{
  "norm_place": "pre",
  "qk_norm": false,
  "beta2": 0.98
}
Each number is 500 + 40 x the weight over the matrix's rms, rounded and kept within 0 to 999. Layers, rows and columns count from 0. Numbers have three digits each.

# q: layer 4 attention query, 128x128, rms 0.119, rows 0-127, columns 64-127
# k: layer 4 attention key, 32x128, rms 0.117, rows 0-31, columns 64-127
# v: layer 4 attention value, 32x128, rms 0.108, rows 0-7, columns 64-127
# o: layer 4 attention output (transposed), 128x128, rms 0.119, rows 0-7,32-39,64-71,96-103, columns 64-127
q0:523522525479498502513512499512506508527500552506501465495469514494502508501498472494516487504508502500481518528534492548482513503508499515540490461522498510501491512510487534504481503515502530
q32:502492520511509521511496470516499516499489504489522478507513527517508468495500492488492501514504532488521503494507505503478485510496484503505498488513515480498515490492474506484498466518497523
q64:555523486476479485470438461514488509515525496539521508481560475450494502567439480536566484483493511510428526548461529492554527544559464461550510472503508482458470462519511540497470443490494501
q96:491435535513448485484512485539505496479482465475498508524490534530483513467511494467462466532491494475517478515536467498527497488501510513490470486510508492494461518468490489554484516552516490
k0:527492513492507509496525517514516532501535507453510484479476505508529509522515528508506501477476454486531486515488443530527496498491523517483483540529503522535524494523516519499523486551508510
q1:525508446459494473523503464488487466553482500483474481521536507498485519448525499518486485506476495486503496522534503492539497534493482535442475442531526468509478499529464475513474487523496475
q33:490501500474513505508508513496478475510490494496504469518466513519467483502471489477497496505480518500529495497517540504504501524519510542504506503531518509494507471489487518510494485511485493
q65:433506545505498458496514404525519482486463447585539447522541501464443437604403453548559553476508519562407489551473504439569435518625436546557475477535588382405461493547407557530404485488481532
q97:507442485518488453526502516503513450429473411557470431556505496525532443467458520543494476456510512553503538524465534527482518470525521508482508553445566462481496459467514601575510510538440487
k1:490510511496492510507453490484492476500521495532480534478545512502510542488536490516518506498494555482453509494511507547455502517503500465526483439511499496496458460496495504524491563512480485
q2:492504482533521543469485477505452495475475484492509541506515524528489437497525561517477509498547519497526475433465515484542510474471513490532542532420497509463575531438473483470510487566468499
q34:455510493459485472516519504481500508467507489501424415531476488522515527506450474452480507484493521519491506495522499518477528533537474497481534501528474503521450498492497504500499497467481443
q66:490477493499505491495559407473486499503555468516489474501538484485547443502494520562498497526524478541526430461478465537509466432537504490611493511482531505556497500517398476483490463468501470
q98:520421418513543500485535588511512483465438468465494537514512516469504492493521521604579424495480448503512451509426460426461534517476521487512540540498446516486467482399471504510475494506475471
k2:485521489556445546507560485468471422471519559510491514599551497514542524477516429473528524475459513491493498510527426472466477524445538542523495473524526496529450488583495500489450493548530568
q3:440495562532507532505540525490539543472560481516487462496504520502531476538475478545506520433515541549585533412470483459419506460464457516531483532502427469501482473457541507479521545508519536
q35:548518510503442556506515486482530496463526523522472507479516516458506542510512514508488511425488484492475528534477447494477476479514472531492486529514508508452487500520554491494512519475499525
q67:597429553515538553513544518401512595509525465481474463487426523583463486465485505511470415509488521527546476490402466534516517444461552568530455557576534486524506457555531540439576486550457467
q99:523547430504551502541524502440537545561559525437509537487472504451493471539485508503496525455575578526524496439447557478530510442464510431461481536556430498510556560542467524405449501512523537
k3:592496513488540566493469542543536493515499487542502460479476489445508461498543539509528515554478423443503460479537532479564479485483503448530546506501470551541482556455503498531484496454520469
q4:409526505488555538488603535475508531474546466510544493474465506469511525569506544545440545469498529544559456449515530490499515474499542478559498513485446416527507498499479537492520501508464494
q36:541456556586469533473519487547481534491537536521517486480540513497517549509503515562465465506534506496498511546456475552500447443473503499513470534492480507480550520504569523448482529509546594
q68:460510473488484524503522544489549463521537498449467515517458480537501521510519494495466483504544480454535546512530504516501494555457508432480530543495480538523488560515600471427481504464500536
q100:563569479504474524454504495482505543477498581499430422522495597496444443481468469494465518459576474515501530451460483485557476456498465505534543571481492543424444565529504440476525507420567521
k4:477482565515554494499545518538492505465534527519506447512456507510495456544429476453455506466506437509477411499462490509557543508508470514517464514479501584508552505509536465497432488533514476
q5:577489487497506488527515488502466465482492505507539524512522530476492494460483509496538489480485534563464494540539526463491475504528546552458509474454530507489503508507487426482512495522525516
q37:437483522485532490520498467534512477536479470504478492500515523484458511518482483503528514506521529535532481515504473521538437493497522527459501483498525498497514507490505498484534527507534488
q69:496525559500404455499483530517465464488451451543534495557494492535463499517420453508439447547565515486536528487487541479479514584594485545502533431524510466492408488458475499452456506473550487
q101:504487527461510467515456416539502481526453487559479481509512496475526511478524472555515540551491455466534608556498529543469456538500457464507517504511543551469484444443508527546429531574491534
k5:497506571516501493454454457481433538528499552518537532432536503489501576470496428515454479518504561468500470449438537475476510427480460460548486527542487533534479478533473498519453495456525487
q6:429541523536534496520581497489480495410399463455460414520572542434480576480531536516468508552493524444585473386491526455447524529478516511561520509431475421521477485523480544453503463436369444
q38:513477468496493573517442517493537493505469483547465534475509522490493460459541510442513537501501457469537575531462460546471540499502502507519478529536518500546519550569591486507481471506473449
q70:534493553513534528554488540467537499513481469463595425478456524463510585491549519506500524472493516496532546520561523481482501465470499505529493536529463520540506534524483466479495529421468548
q102:436492449453526484480506509462430484550475442454384519460575495499461514410517467519540485518500477503461497489468577524470547540504494507522390527532466482521493550485544525473591443559520483
k6:512500543533509524500563552578547483591561551477506529519478517548560492497423505459468465512451486507462432430477480493533566530513505470406544495465523547508502524450438492500470500542551461
q7:532503497469524544509549544570516487507511459567549551475434521476499535556494574556486512458500536527452582497473501549532527460438555414482560497555434522504517504507518528565482507474543503
q39:533503465518477488499490533492483508492451508489537451498471522542604536458529512495512505522528511454432594530469522523471512534546472513510548528481539502484497479506541465511506516446478524
q71:536426482433516469512505570430487555385510449526514406562443524576567509462480535573467465477507496512546479479451455513458525500493486446529535520551513496529461556524549521489529486535470546
q103:509499533477589416526505511421496493429504483452504500500468555473468482433435449563434461577519564467554401486434505516567572546492459495519496451525484515530440513479451544483516434553455525
k7:483449443503448468510406530533501461509501507517490509509496484452488475490554564536520485479534441497511511514504471448475442492534499482483496476423534502512449509491492498499554512556488481
q8:477497430429555513494569597429571547530503417564469497529566497518507484480449483573498466459476553483473521500559477420500463513543542498522542573515446533559471566444598498549528459530431455
q40:589426484473527477492505550573538507519480508558563457540489472459501525475452536519493550544531491471508556527518499510517504475527485508475522489425493543495431549517486440506558499477473502
q72:502536503464519474468537514486507517571561522432500492462452563538533546429554543519460423488463497523541461457481506488521587505409480500491499472566514510528489517509494534529467445504482474
q104:440533522468586566503483535469487535482517593524509497498450533536478523534524487458401517478533487512453484496466503491425527504492476482477518554595438498479478455510476551511437397488550537
k8:540523514545471567510522482484503476492573531566521513493528538573467489480458470479535526506521447505496461474529493557473603486496505552495429533472491503545475486544506490524472488455498538
q9:477505541612486566518492538497516495506556506503502504531573520441485485526491450509519475476404419564473512451520531471493473465554469502514573566488449533495476456493555420478557514468497526
q41:508480547527516495483540451523445548513493504509461521512475481478495589500415538494500485434536558528525416540433442476474495468524476502476503447482449464525413422530509480484475541450496504
q73:481535557510514417478528516551515508500535497516468514424487491511513517558588587498521526527477451447471453526516497496498559503479485510471474524503550436490462496470423467504491489496512552
q105:560465569467570501476589497550475559574491533528498525477564539515544523476536513527481593519524534509461541493474545473460533461564533408466482484485478474499424506550480488455479567498513594
k9:499499507495484481528460338446448434531495487461560463558473451548533448482492452543539474519565593458539524602476460527518496539498457537535486456511594496497413515547566382517530445493518435
q10:520474466523461510528474557469485501559508483461468533463532419514513436484479551438468536484484451462480543430512494432599445525484508449501501453531470530515486504479525523504517501498454482
q42:521432483459533483500507552551528532486485529529567499524532449440403456479477496479481541580471433482548502498520483510534484466454514586503525487463489522514498518544555492497465526492513491
q74:491499491484449514515486534497540541469583540475490495522504513488472478470492515469464514501504478459451506465487530504463574499536504522528570469542460548481474487481537526496513474494514483
q106:516530469457492465510511519559546535467494533463499525519486515497423489559431455498556486551473466504543457480454459542473507519463517484490453505459499514489517449518469522491466469625498521
k10:440488509481527508517518566497494579503486529536494495601485523434538590501433455509399588521504484466597478460464365521486464498460513479452465498523429535565586532462470575481377546436452515
q11:558497505457553560497524561546542520452517462524512456497467554419512477531516517562535527575480436537503455461545542506442537514542482443595555603448487527555558542534512501499620445526449442
q43:609480473505546463524504540478552491566446485511473439463478502506566568470493519500559530519500558500426473559468453500494516502551482495495505606432503486516509536532533440563516454464494484
q75:560512363441510514477517492456543498509554478519450505488422503545525472509550550500541499468488452492557442489480420556528515524459529469443497557546470497511507498521537497468560500574527474
q107:486535439481549464465494532494476493557491452444481510502506514490556501465502522539509479420589465568543533526494501502536529545543519498469434565498469596499535512456538474573551511469482455
k11:501562502526555505491549477501512501399504530437458487515527536451498573462485553481467531484450525488518506479539567473519488512434549435457493520517492450542528465518506509457537504462460523
q12:424480561509491539501461578471477525467538482476508529452465487503543516567512469522426573458562486532543535431522464528588507465455509435587490493499436496502509458474511536526479550530497540
q44:556504497563504437499566540410538487587461504579525510476536586522543501560456422486492486433518534488438503514472496466407504454468450551508501516498464446481462458453523550517460512420523443
q76:465533471509496531507474486478522536489525507528482519474471568448445509548474503457514490480461476466483571488489436545545533496559518484477541504533438515507457511475552514544542486542508470
q108:509472564539595554515541549475548507464550423480491573463529443439514512556462439476407491449501526537451477443518419473483508392519469476448463450510425512509495496418519499555545547458547477
k12:473498527485517525442506452449473453489476533438447506477495452516467381600569469460508554501518536528542544624449493519487513486465504509518523485518506554389534518489475449490472467546492464
q13:584508443547471475488477540605468477540443471431512472531497540460549445520464479401549502477534504407426555491505502527544518519509501447462539474527485556540499560432529489540458511512491458
q45:490463492527556533564492474537514520545419469476460474435509519502516487521546480457530516483506496514506486480502545501519475564448489472531487492486459498459516539526539457463446513529524521
q77:522490480468444534511459445432574481518536506612512490460534506511501480547531498473530491504541500518372461522485460442457458544549493464521550484522558499482552424473525504533450471454453514
q109:444447485418443464540504457573546446578510521533529465508482473480524401502507546400531503459402531504490597482532536590515459437573491412527469444402509551467484407459547528571504502498492454
k13:520482454520516479458522486521521538457514506480561434463498533490497475470465541483519483500498362504526455469495488511502477414483529544488497461483530497522518495459492525401538473544497491
q14:516556511480515515545492526490516471590514557488472484514559554431475515524479534459471511428528580521539481467506488591454445478564449471493576498510562553487444513579507439449523493533516590
q46:567492541501506457453503518515586488538505488442505456457484568475502509429518533440441537447476498501387558540598484531488579381502452503578525521480482493537412495482422489483583504495436498
q78:448554575449432460491535492510487483501468458481496459500453499458479507533544492532490562503522475520430494475458469532523493491556494531519425497525482555477539499506496545546539498426520449
q110:521460525527485523466492428519484547542459528548418448498481501507537493516581524437520477540514499482472540496472408413464403511522413515516566506479517474547456569412484496469476443504494411
k14:560493530418476503482436506511507471450468522536447458525545503477523581471535456570504371529539472452508477528528548507465515530534594536491497490525498543471501504499536522458515480589526538
q15:525488530537540484434544511501463516557517519514488544463482439574531561518514533549521426536416419442526538525506472528541485533518481445569470473501555492502521492543494517419525511484516502
q47:525467525566483492532356536405520540513480494540498522409516469460555479551567513528486537541560540548560538425463451567551355435506466530631486534414532467545516501497559394442495568567513568
q79:502509479587552456524487490438442520546585520537554511550532504464551439461518536480518471484528501532476540528511538473538507535541486486491553527470497510564459433493509433494475523455517477
q111:592462573520537539502540460548491579443520480521457508487579401529523539517542523518530574488492482536513466519537471479545434511483510461529423497487523429557440555534557471477530525528418461
k15:419544541519489540539525528543426403544458508452461507474498458527483539554494477454554460499520484517484503503462398556451493521421446444476471524521539473447520437509516541499532564519413676
q16:479388529549554469518546513529446467514509532425503510524496395511477507509525506468551518524486540534533465525525510546528466524512578434507516569471544443505513418473593537446500522442499485
q48:502514529487542538493554506433498510458581526476409472519521510509462454463526453502517501487517514598526524545505462441522478454457423471495483493584502558486584521504514540442571560460538497
q80:493476528528445511512505514514490483456474484464497526513524482509487489508493458428479579509487553483512507500488498507561488429500483518514487361486483522469518522514426497516508499519497503
q112:507456547520495541554467486479494443531502488505461461507545587417484491481522467518523471471574403418429516547580498523501466554497538512491466482441564474537473517464496496521506429492458522
k16:567510487460466512486466453577492553510565466513457507565520508451504463500496558430462424475534473477441474512481513577500476583461468445542533552503457470432542451466492498479456521435496503
q17:504520512465455445456474455459460468543509480521508472545491501477436507504495440493524502485497540494501465596523493511455462517660619565422517523505502524533549494515475468397566456513580456
q49:460465530548498536465524481483534543495420544498483443435516513459528473478592537546560512547511431586591542517476499495498518444468499479548491419485457557498510446532496494393466496572546456
q81:558526559538515547460471505420603503491479478499554542459538514518506499462492531459547463511525499462529507472591513528440495503533496514452483519447487479468478505422537517552483477528484489
q113:440537469438575571499485587558532527529564528423514507481486454472499607480458519554434440522476459497473487577418597457498442535484511441377528479524499448543528505447546499475547499508556533
k17:531557501507520491488423483572510543454499444463559453506486531556507495496496518504487595529442417536455514506468501546471486431480475482504491557531537481450519542391430524537465478510451552
q18:500431499454447462520399463486467606541469474453517498591558434581526504382492525456527590507475551463488506517614569519482504636518417436409554419467574523525434534423484489392521442516480455
q50:451508515531473541497506449504523507542510563464540550493480507441469504547432479467507549504424553466456501467494490485420469499433571520494467495405501509516517417411466521515491500515516478
q82:499508545491471488555495465545504514544452502448477463422542509514511486473510514518508534537523539492540450454450577496434562515492552460509416400486582515531546441511478461456483470511448426
q114:522476530491462521532534495492525442544476472450439473455508514484433455513473435481536576503431484499497474516480540452513551513501562446519547568518514499489508515522468443498540411524533507
k18:513548492443486473531505581491479475585446523636550603521462571456463505542476536530486490459488464536434538447513525515430512470404541458501402483473558518475476474528452476478517528527491531
q19:532384565542535506451456492455540495426580541514496423498529532489457572524471524402447570495484562458500476451513527506481433546555469497523467503445538442490537449547496578493515449409439448
q51:476508571471567407481479547469502495534497451501537514518574463455521548473483500520522575509481505547486483487551525516474474546515484510512459469497492461504478467442512438384481461465530486
q83:498433491513481517496496531535461548472564478436394546490510463591487481527532546451460566515473530581439489525509442531483481513520539465485538488498553536493481436546515504497492534511557483
q115:519504489431520476548494514524547531550521568551523624507485532502474567527535498502464495519446441519494478522517525448507500482460510523371464445517519473534462466518494568496519470486537513
k19:422462516518427436490511493550479489563515475492468517516489568510548568405451498493486449494497471481450521472479458561402475502449479502592579526487485541459522476517441577531500577449534438
q20:553553492555561577485505543503481447444474492446470456474542491608533565439542526530571456499452443384582505489455457438523473571559553515537509390526458484435475567438565456500486470496455473
q52:500500459470458438481511495508473442573447493397450456559448511530522484523488480398533493552463443480458534532548503471551542562475581525447497479567537519465561485498486509449549493585461520
q84:454438553549531443517478497484535579465514469512540542507462522548456471456516560453484522527447527476476488462523480475450473499513531491514494487467470516540476495458504566504500468453549482
q116:474469489461535499497436528498567498520503499489468394463529545526479451419552493502458599441465481481469504425534488504409508462561497526507489468555514480504480485524549462516483433507494429
k20:454567509470455477506473459512423495422518463533419554496526456498523485488544443480514525490512526515493538450431582588511522527455527561491540514530502465509463531527488445484505445606470530
q21:450511552497466473499499536538478531513529513521462415490499488450537528483436504518465432538515562389536537531529484454555444526523474483528503517451542457422475539488549594480459508456553560
q53:513516499544498461556497510457557516476519456525514507532497557536481556477455456536401502468499399504477524451492487532511457525432585448500512546527452515501468487463526567576490498483486541
q85:524529459491463567489484538435463545444503445513466547536425424461556455501589500497505492562517488412529537489549479476463574455545467520447537473472516572548461523501545533533528470482491526
q117:509545419471500533505555547439478476575479547477497550629487542439450510570528523548597507462461457472473518420500528469405524503519510488430456517488462496506468561516475592536475516505517545
k21:545552500449489489498536540543482503546526509549639551479467519534492550519526429477420474511458561476459542505539441526449454481541553465523554459478468480463512415481462565463442530514507473
q22:494419476475516531513534532582563444567456449519485531471524514476488512534535491520508451479431420463524544476435536494540578551537560601487535407465526558465481522522503477525498496541528479
q54:481606602435453461545560449499503470486440513487539530592508579528461565524364529491575393459406444454436517492515518474477574573443534500414470475567494468429436549555476592467486459543426542
q86:524471493546526517544526442511555512466565534527524427491463505466499498555506511490535435526504501528452545496444505478510470470522458531464515520490599461548470435537492442482440577491468461
q118:438523558529486509520497454502455520506477498411469488538455555456546541554484474554533455564506513474436451497398444527555486487438517489468496451543471485503453541398491517504530541494445478
k22:491471510502496440474486474477523512499483487473440510545489480554429507486487394496449485466511520454609491495537531424500495473473543494532477507505464445504524426592469538521431473571486451
q23:485462549500489472456585567448438514474488557498469444519503538484513473505430449509485527438493518506488554514463512577427428485479457548576519475551530510457519524537475494449536417485547590
q55:565534502536503543500426470437476510502460467525409486396474522519433508565471464424523538451537493568496489414590479512529508447519460450550499527429483499475475526582586421465586438494472594
q87:546519515530487510511508446470607494556520502434549456542515480547474435468509545481493439449487549433549554439529467433501534485517427563514452491551576470531460500515465489495489557561515502
q119:520605543495477587488490548532546408453560542498543445507473518433454553516465471425572471464468448471497481546461485507441429457531547583551529518552453526394602403475455514422546531488511514
k23:549469554464513407444505529509447473443503531507482536540452450509498477515521550588495467475488488543531472563530528552474507497506496584469487488546491439589536541493486472524486595476508570
q24:522530480559497436416523493451491538433432453422569466496494559548596507480414437475456450478519490435522460475508474475544553523475506509535507479468512396529483443439458426543468542477519498
q56:495478458452485508457566551529458510426498571543498538498510452459503530514544483459560498452470530500486428525498645450483497557561447498529522519521492448467494581515570463413561463498535522
q88:480524471513424444500536495478446460494499484502518480525459445487511507472517469536515502509513489467504476487471548533519480563535454436501466503515498465430487494559505507478515485499512533
q120:514537404533481468402487491495511454527449485512526495575539515525546635511451473493501545538484521488572579460503531504512498553558496475458545486517552503500544453492488463454529460514429486
k24:490518511455505513513459520543555463503483540586406552551512505556562468536492501478487541513488471541524521495466508441432513500509458466461463468535421456513485565457478563471450477498496473
q25:538480456558438441486503514504436484497476468499480523454513461524547476460559469551545438461448484518462527479473544498500449495509451520442466454457511530477444486446530499465522478460528413
q57:564549473568524519465506457507440482439538487469497463473474458402480460493557489460442506484520506482530487531549451487547497461481494515488499465490544521558555500482545513466561546490473462
q89:510453500612470477450509513574414525526393538532472454490506447517522489466457549544480488524431453497469588538507504489469474434591484544509538510502503472473474544532560570483551484496527525
q121:510504534615440463517513449383483498456497490521538610482497478508600485491535534490519496455502553590512525503483488486596575421484502461513573490566459517483441494431552433494497524560532525
k25:519510433476471540533528515527509428576567513461530506578501545547505539536502491466513503451518463474487516470534465469441566449472545595503522522542441484430441609503524467421523489463481511
q26:518563520491426441482493492478476531446473510554594530575490520470541436517503541475512500450518532548481517521457449499538472498523518559543530510507434480420461453527467419522578486501528475
q58:492504526524443488459486452540445489484463470560537477568552446510525552455549419494408545506398479419499527582468471441444484516451480510489504473478417522533509499488455535452543544531472455
q90:442492524486485490466552502465519510446530560527478473520467566475501476521487483527470507514492461556542510555510519503548513503523496481482488471503487442429497530532576529515496534486498487
q122:436513514546503504508533475486526522494443499496448490495539494594482420468521519497536501413468447565503552548537466548501504493436425452454620556484452513475520432543491509422523490491483546
k26:511448489488531520554519492562467543555496441460465509469468535494520517491563499448472499497507506492476520522498533541518485431451476478512491536497460578515445536491493508529475487490576424
q27:472408437515482391420466483504450530469524554464513429513546438488516513529515494524540483516556419418503564447457521509527461490514535481528479529504497520482488515531530408575485459571533489
q59:515471544497532512520440504445459499450475431508416416449470479477545518455484534504480566486483585499510448453530499527467494519558490477494496492450543484558542491531509521539537521538498458
q91:458531515432491495450549499521576568466465478522519486513584507480511522506516446427479497619457599473500467468516515510503549515514510489527450453481554493451491491550501474470515515538483474
q123:502487601533533537523533495466460514535442497486454466469487492509514517477558477432473447468517444550579509383462500502469575554446513532420506462501474501458520501522474571545531524481538502
k27:555441469481511586581483565517520417482464504427470524438403473569566520554494592509554499464488446523506527522538477471566558515464496561469476573494513537601518523470481453532495562474534524
q28:492531512563487485454447470554495485586463560451514497526533521471495521446450482481478494470436478409477557481444502465425517454412393542525487465453451441547510523532542557482466494446508452
q60:473463501541426517539573506511540514540508518509569510483536542500542454454472539483482462512562504483519490559475505555497456475511502534566494514436517539462502462596460451603527502474462505
q92:541544548452509497484478541522496528469531520466493540465485429437518540538463504451443546536533578477492518482499475526472471496458528423528449506446430468542499543532543515448519512503500499
q124:498511556393491504521501485588459570459546514475573526510393512510407535577535498546450493537575494442549459560480533513538497508491558503447491445415461564490515498480524480447537499509514513
k28:481483518512478512552473481450504490562513570527490552581553455377538464494523490554583509546565548576425546504523497522542444480572461502529506447504482513467507476491468454452448588476560544
q29:472431554466575534461478562566392461532565433533485490483517506499495433554489492503462444466530491532485589513512515483476480478519494515549456522518571487513461553492525552415604468525540516
q61:592468461572534564566445490473546460545485533451515477448473471512559462493515476494504490544546502508512500498463486533496421515456477511485506566482556581537523523470456461544520509564466464
q93:442468570510600557499539489476648551506413470472541543490473497481522486502515487493608481430513470492504506564483493586522581417489575447484506501506416476542509513501540497524474478546518416
q125:450505575521533481476585472488551496436548478526426466422547516483436486563552512543472499528544458488485529509422554547489548508407543479506492527443439587478518469489467542491535483450512540
k29:542522504517476486555560537486477432489555496447440455435467472566540576466532499503510518444440490482549435490449420593569509528537387464492429471609540531546525497498497491476557531510449507
q30:511489502487477473415542498455475510418512525485481521463533501500532529464478446498544443461535546463409486590477415473485487538388532454539610445539468496444487479502484513502549429531494538
q62:599529538517588499557469540510520483460459447490482583550478523437520529504555528497493477517606527486481504498535459538537434494496500454468489560493459429516566450517468531463491536467546535
q94:418459467532511517469479515523564539522449459525489568500498492509457539545449520556541507499489539482503479489481553473505484485523490505496521502492494459528452485518474478460470527471478538
q126:458453566592507502551404512496537537465442454496552442519428554479529465479485535512513569465534498491505479513504426538424455501483456522569488481450485520450482588511531455518446489456464431
k30:520569540515636491597521452500442514558547536498510461551476475511591472483458560483398457498456467511504533500556448537508470515479393531461514532486502461558500450567451525538480465516493547
q31:496553498471497526471504492520540448490427511544514529528483507442404409540523514430563512512439413437499542499475451554456497550475518480496565590505517471565527504494459494460477475501508450
q63:479415542477539480543505453542500525542569510471519574521511533381440454537454495556486477466509532613516481465585526475507425426408471541459496490474455451515498405468451488502459534512520534
q95:513470469513504546476546541487586467488523527518449475570440460547538563493501454468477465506420499510469435490453462451553528463598465457576473541460488540573489517466490566478478551480483514
q127:518477514477591459476507521533409541523473495579474489457521570474507515516498449568493522502467476557506511519462462511470484512475526482523451494504496454424466508510539571447473455500443521
k31:506490437517455524506481490472470554491513483480499536467517498526501485516410570511495442466510539497448450496468438477411504544378534582488472432477595568457521422507499503528457507560541505
v0:510492529460485501553564497475524523549527456442510445509458439506543455503492511490457468489520483448541451484537486486474465420578481520498457574524510491436443533534494518571465495487595521
o0:570533462500411493495495507562459464519541525452477418521440439528540464436591540518516529469504520425584510528457501503510463513551474490505575476473493501474527530506487472433509557431468490
o32:434516477522538437542489523534510539480494421429460524506459470502458509516492547558423439510494456504505495524526419505565460516500533462482526469544589513504496485494506509502457481576517470
o64:517572461593460529506477467501471546482570436470536530483465490451503532518486491474518486400507476562464486495452491520615560490490406477390530499504446527529494481453471383468488498560459484
o96:525482474436512496447518489471498385498474536524465494531512519536491484498446471513542515485506565555514518483520539477436559552451530550530481498503555486442558496542538481518577478498473498
v1:514460493500461474420551503572489561511538486479554454552441490509469506454490479586539481432470522483473429482569455503513583496497485503576442499559563487455464460525497493510520502497423485
o1:488496440544440527491445551507529554461492524538533526506512528475571482433520471411546496532420481498500588443531446498460458479447509481511516513518520462374501508510602500437475504516458525
o33:489538534458499431510502468502424451548432469449459522552562509450574486507531453541457452407546469448577520495449500474513495508480467484462501473522434526490493548453421503415482552537477442
o65:494435565473509461551526510478455545496462435495557482483451463537353532494478575518482513504456470534465507555526411532489453503483489528543413519537540504459520491543528524538503473516534507
o97:550567497528461468503527466486502505500554518446512543464523451569413535606474490552546566502502504510485485504517499543576511533485523503494467438473553464516480436482489505542561514440471471
v2:485499433480534527576498474490364516496412522444512539549545517463525513430462538502526565576478575494508529450495446506440446493497471496458465474488499441467529549497579443463448489530455482
o2:552532499572545420439471498457563518461517502508502500492456502548495548492482467474497421457514541566461405471491474480514526460487542509512405511523507487476523470506459492530512495523456446
o34:539469497477459490434533456499492447435527527538495520490495464486490499474521528517501536538472507484497463531507515473518510461501432478546501533471464511532581523488490538499551487498473508
o66:487476555524535554443490472542419427488587483502520460484472475533525503446408507447539506490532439502516507479479527395542488487452473519429506417544541642492554484435471442531518509540532511
o98:479472517496524573571499609521547503550469466564547562503539534421580488532499502517516476514497387434545568523558456575472497538498551520434500494471554544508467532576544430540543463470521519
v3:497419446434429483506516502465547529449466548552518462550537534511510428558608531490546550519615559488489481531531463491470504472600483507475499481462482518541446494506475461470488518491489576
o3:449470468478471516533506553575534446537508488464476507538521413506541491527482528520477588571477465482523481503483575499560483591573580546404457489510530483461409474495529469454572540472456493
o35:485512462546512436579430569505509477407594539532504520460506477496465473558526486548527541485461491546503466481477477488470495457448508468465494440479448491464515514494482457468475501468513545
o67:600498476423561501538509497479484594560452486497572483536479525467569502456589494617514492572554428576530460486503459543527525473507529465541428481526416550541564498509479486562456525556424471
o99:534519467519480518472509453516508466528554530466516479514564485513460539461489472411494462436450435484443520536472477548511494504540541475586553503515529552467493499502482466552531456515557499
v4:433437546522496517561459553491531538521478519452486549506519390532469441541495431488517550427520570526582567447593527476532467519494476524522466478475473469455422452503504489562488513566505486
o4:472552442470521481456519449419484482459494492503523518502534493491496494490500556496569496371505538478518508525458501550512456549497442486531467510535503481478434505460438496518543489474467522
o36:553433508494554479518460580514556515455477506570545513459479473540485519522476556506522514572471521453511421519458516515477511450529510448537560491510502497558530567523509449566493481471520523
o68:440482504510408480497528544507515605506590507494459448434519470544371540546475459522475464556467515537467464434525426441457487475505552428482415497496497561463467507501422596473524581543534449
o100:527455516549488533577440522468495509518505436538471538502445512436550510443579497476463451487544499553498514435484452448526588436514518515499446472496475506465487522486495489563468496495551486
v5:454497464473471506485542475534480503494461488523500486489538453553439503492581538516472527517502414461460464506561481495484411547498581503515551477470531413415567544470450490408577573488445507
o5:474538469468486459447502458510493609474553491505488426535492475485577486476456464484479515492478480467531534493576529492474484458463490454459580549496474477494497526517518529570416509509530426
o37:520470482491542532521486521553513434505511528554526466556572544575496562463520501556446524518461492533551540534448492495481554561502496519485521431467454496546535545481433479508515489443487440
o69:467489544496417542474504562475454516501467485495558440515512413520522563485539477422465506550509415435475489468474552563530621484526521491497407469536559470493502559508412512446494542581530478
o101:574547526477544540514555442606448482584553522443499514481486475499482444538445490493488556455507583502571452445451494513516488562442501558522463515496482497513530500533460422473520503517531542
v6:499490501483536522461484482548551445536489474518487467428533508439410485525508583521524541492479489481529525527458466581463545492502484571477572448438496496531450499501496545476493504516449456
o6:497466461425498481514523494496496504462531488490560465516509471482509483507512465478527460487561480502418413504517548509529494444515482520556542495526486528456492503552580455493475539463486469
o38:526524496520448460535603459498534419477536534527488457487489442560512481534485487464517534527498498478378497464503486490479553570489526496462471480381514515464483498548502462509533447451486529
o70:489472519472524477524507543424492490540501432559448564453496535505402548475422507503433511534520444518545461485426488554553456468513540516541465540516447530520515519490516494426425456463504473
o102:518493469571476484461482502487471538534509518521496495473479555432459539490483504493468476465452561552518527545544569479518506454452522480488555576479575475473485437486489601537563505530547515
v7:524504551534441498459541527526475475534496499601495522582469493510492572498492457531497539521509568433556516444472460436566435508520520501503481469438530529557459428493517523528459601459540541
o7:480516449507511490477487541470512487516498510452509503531498549467486459510471499553506509501518512533506519514566527536446556414473459507511527484543524497489541494521549514521492470496496481
o39:547470506496531474551494482512521522443523491534413485509458442478536507500472543521443542451551510509506454520500470505512519520525482558540534546513452525536481505536472471471460496501442539
o71:533507545473519497432537573497504518556509569464516577512497506487388469604482452402514537414392541470463476451500508533505519529480413428481488495503436409484459498532516515494478559607504513
o103:469519533485467474531442504498421581496458530509542519536586603465550491398525505501545438398457511474521593503482472460480487509468609550447537432491489521404435461442493533538511525494534472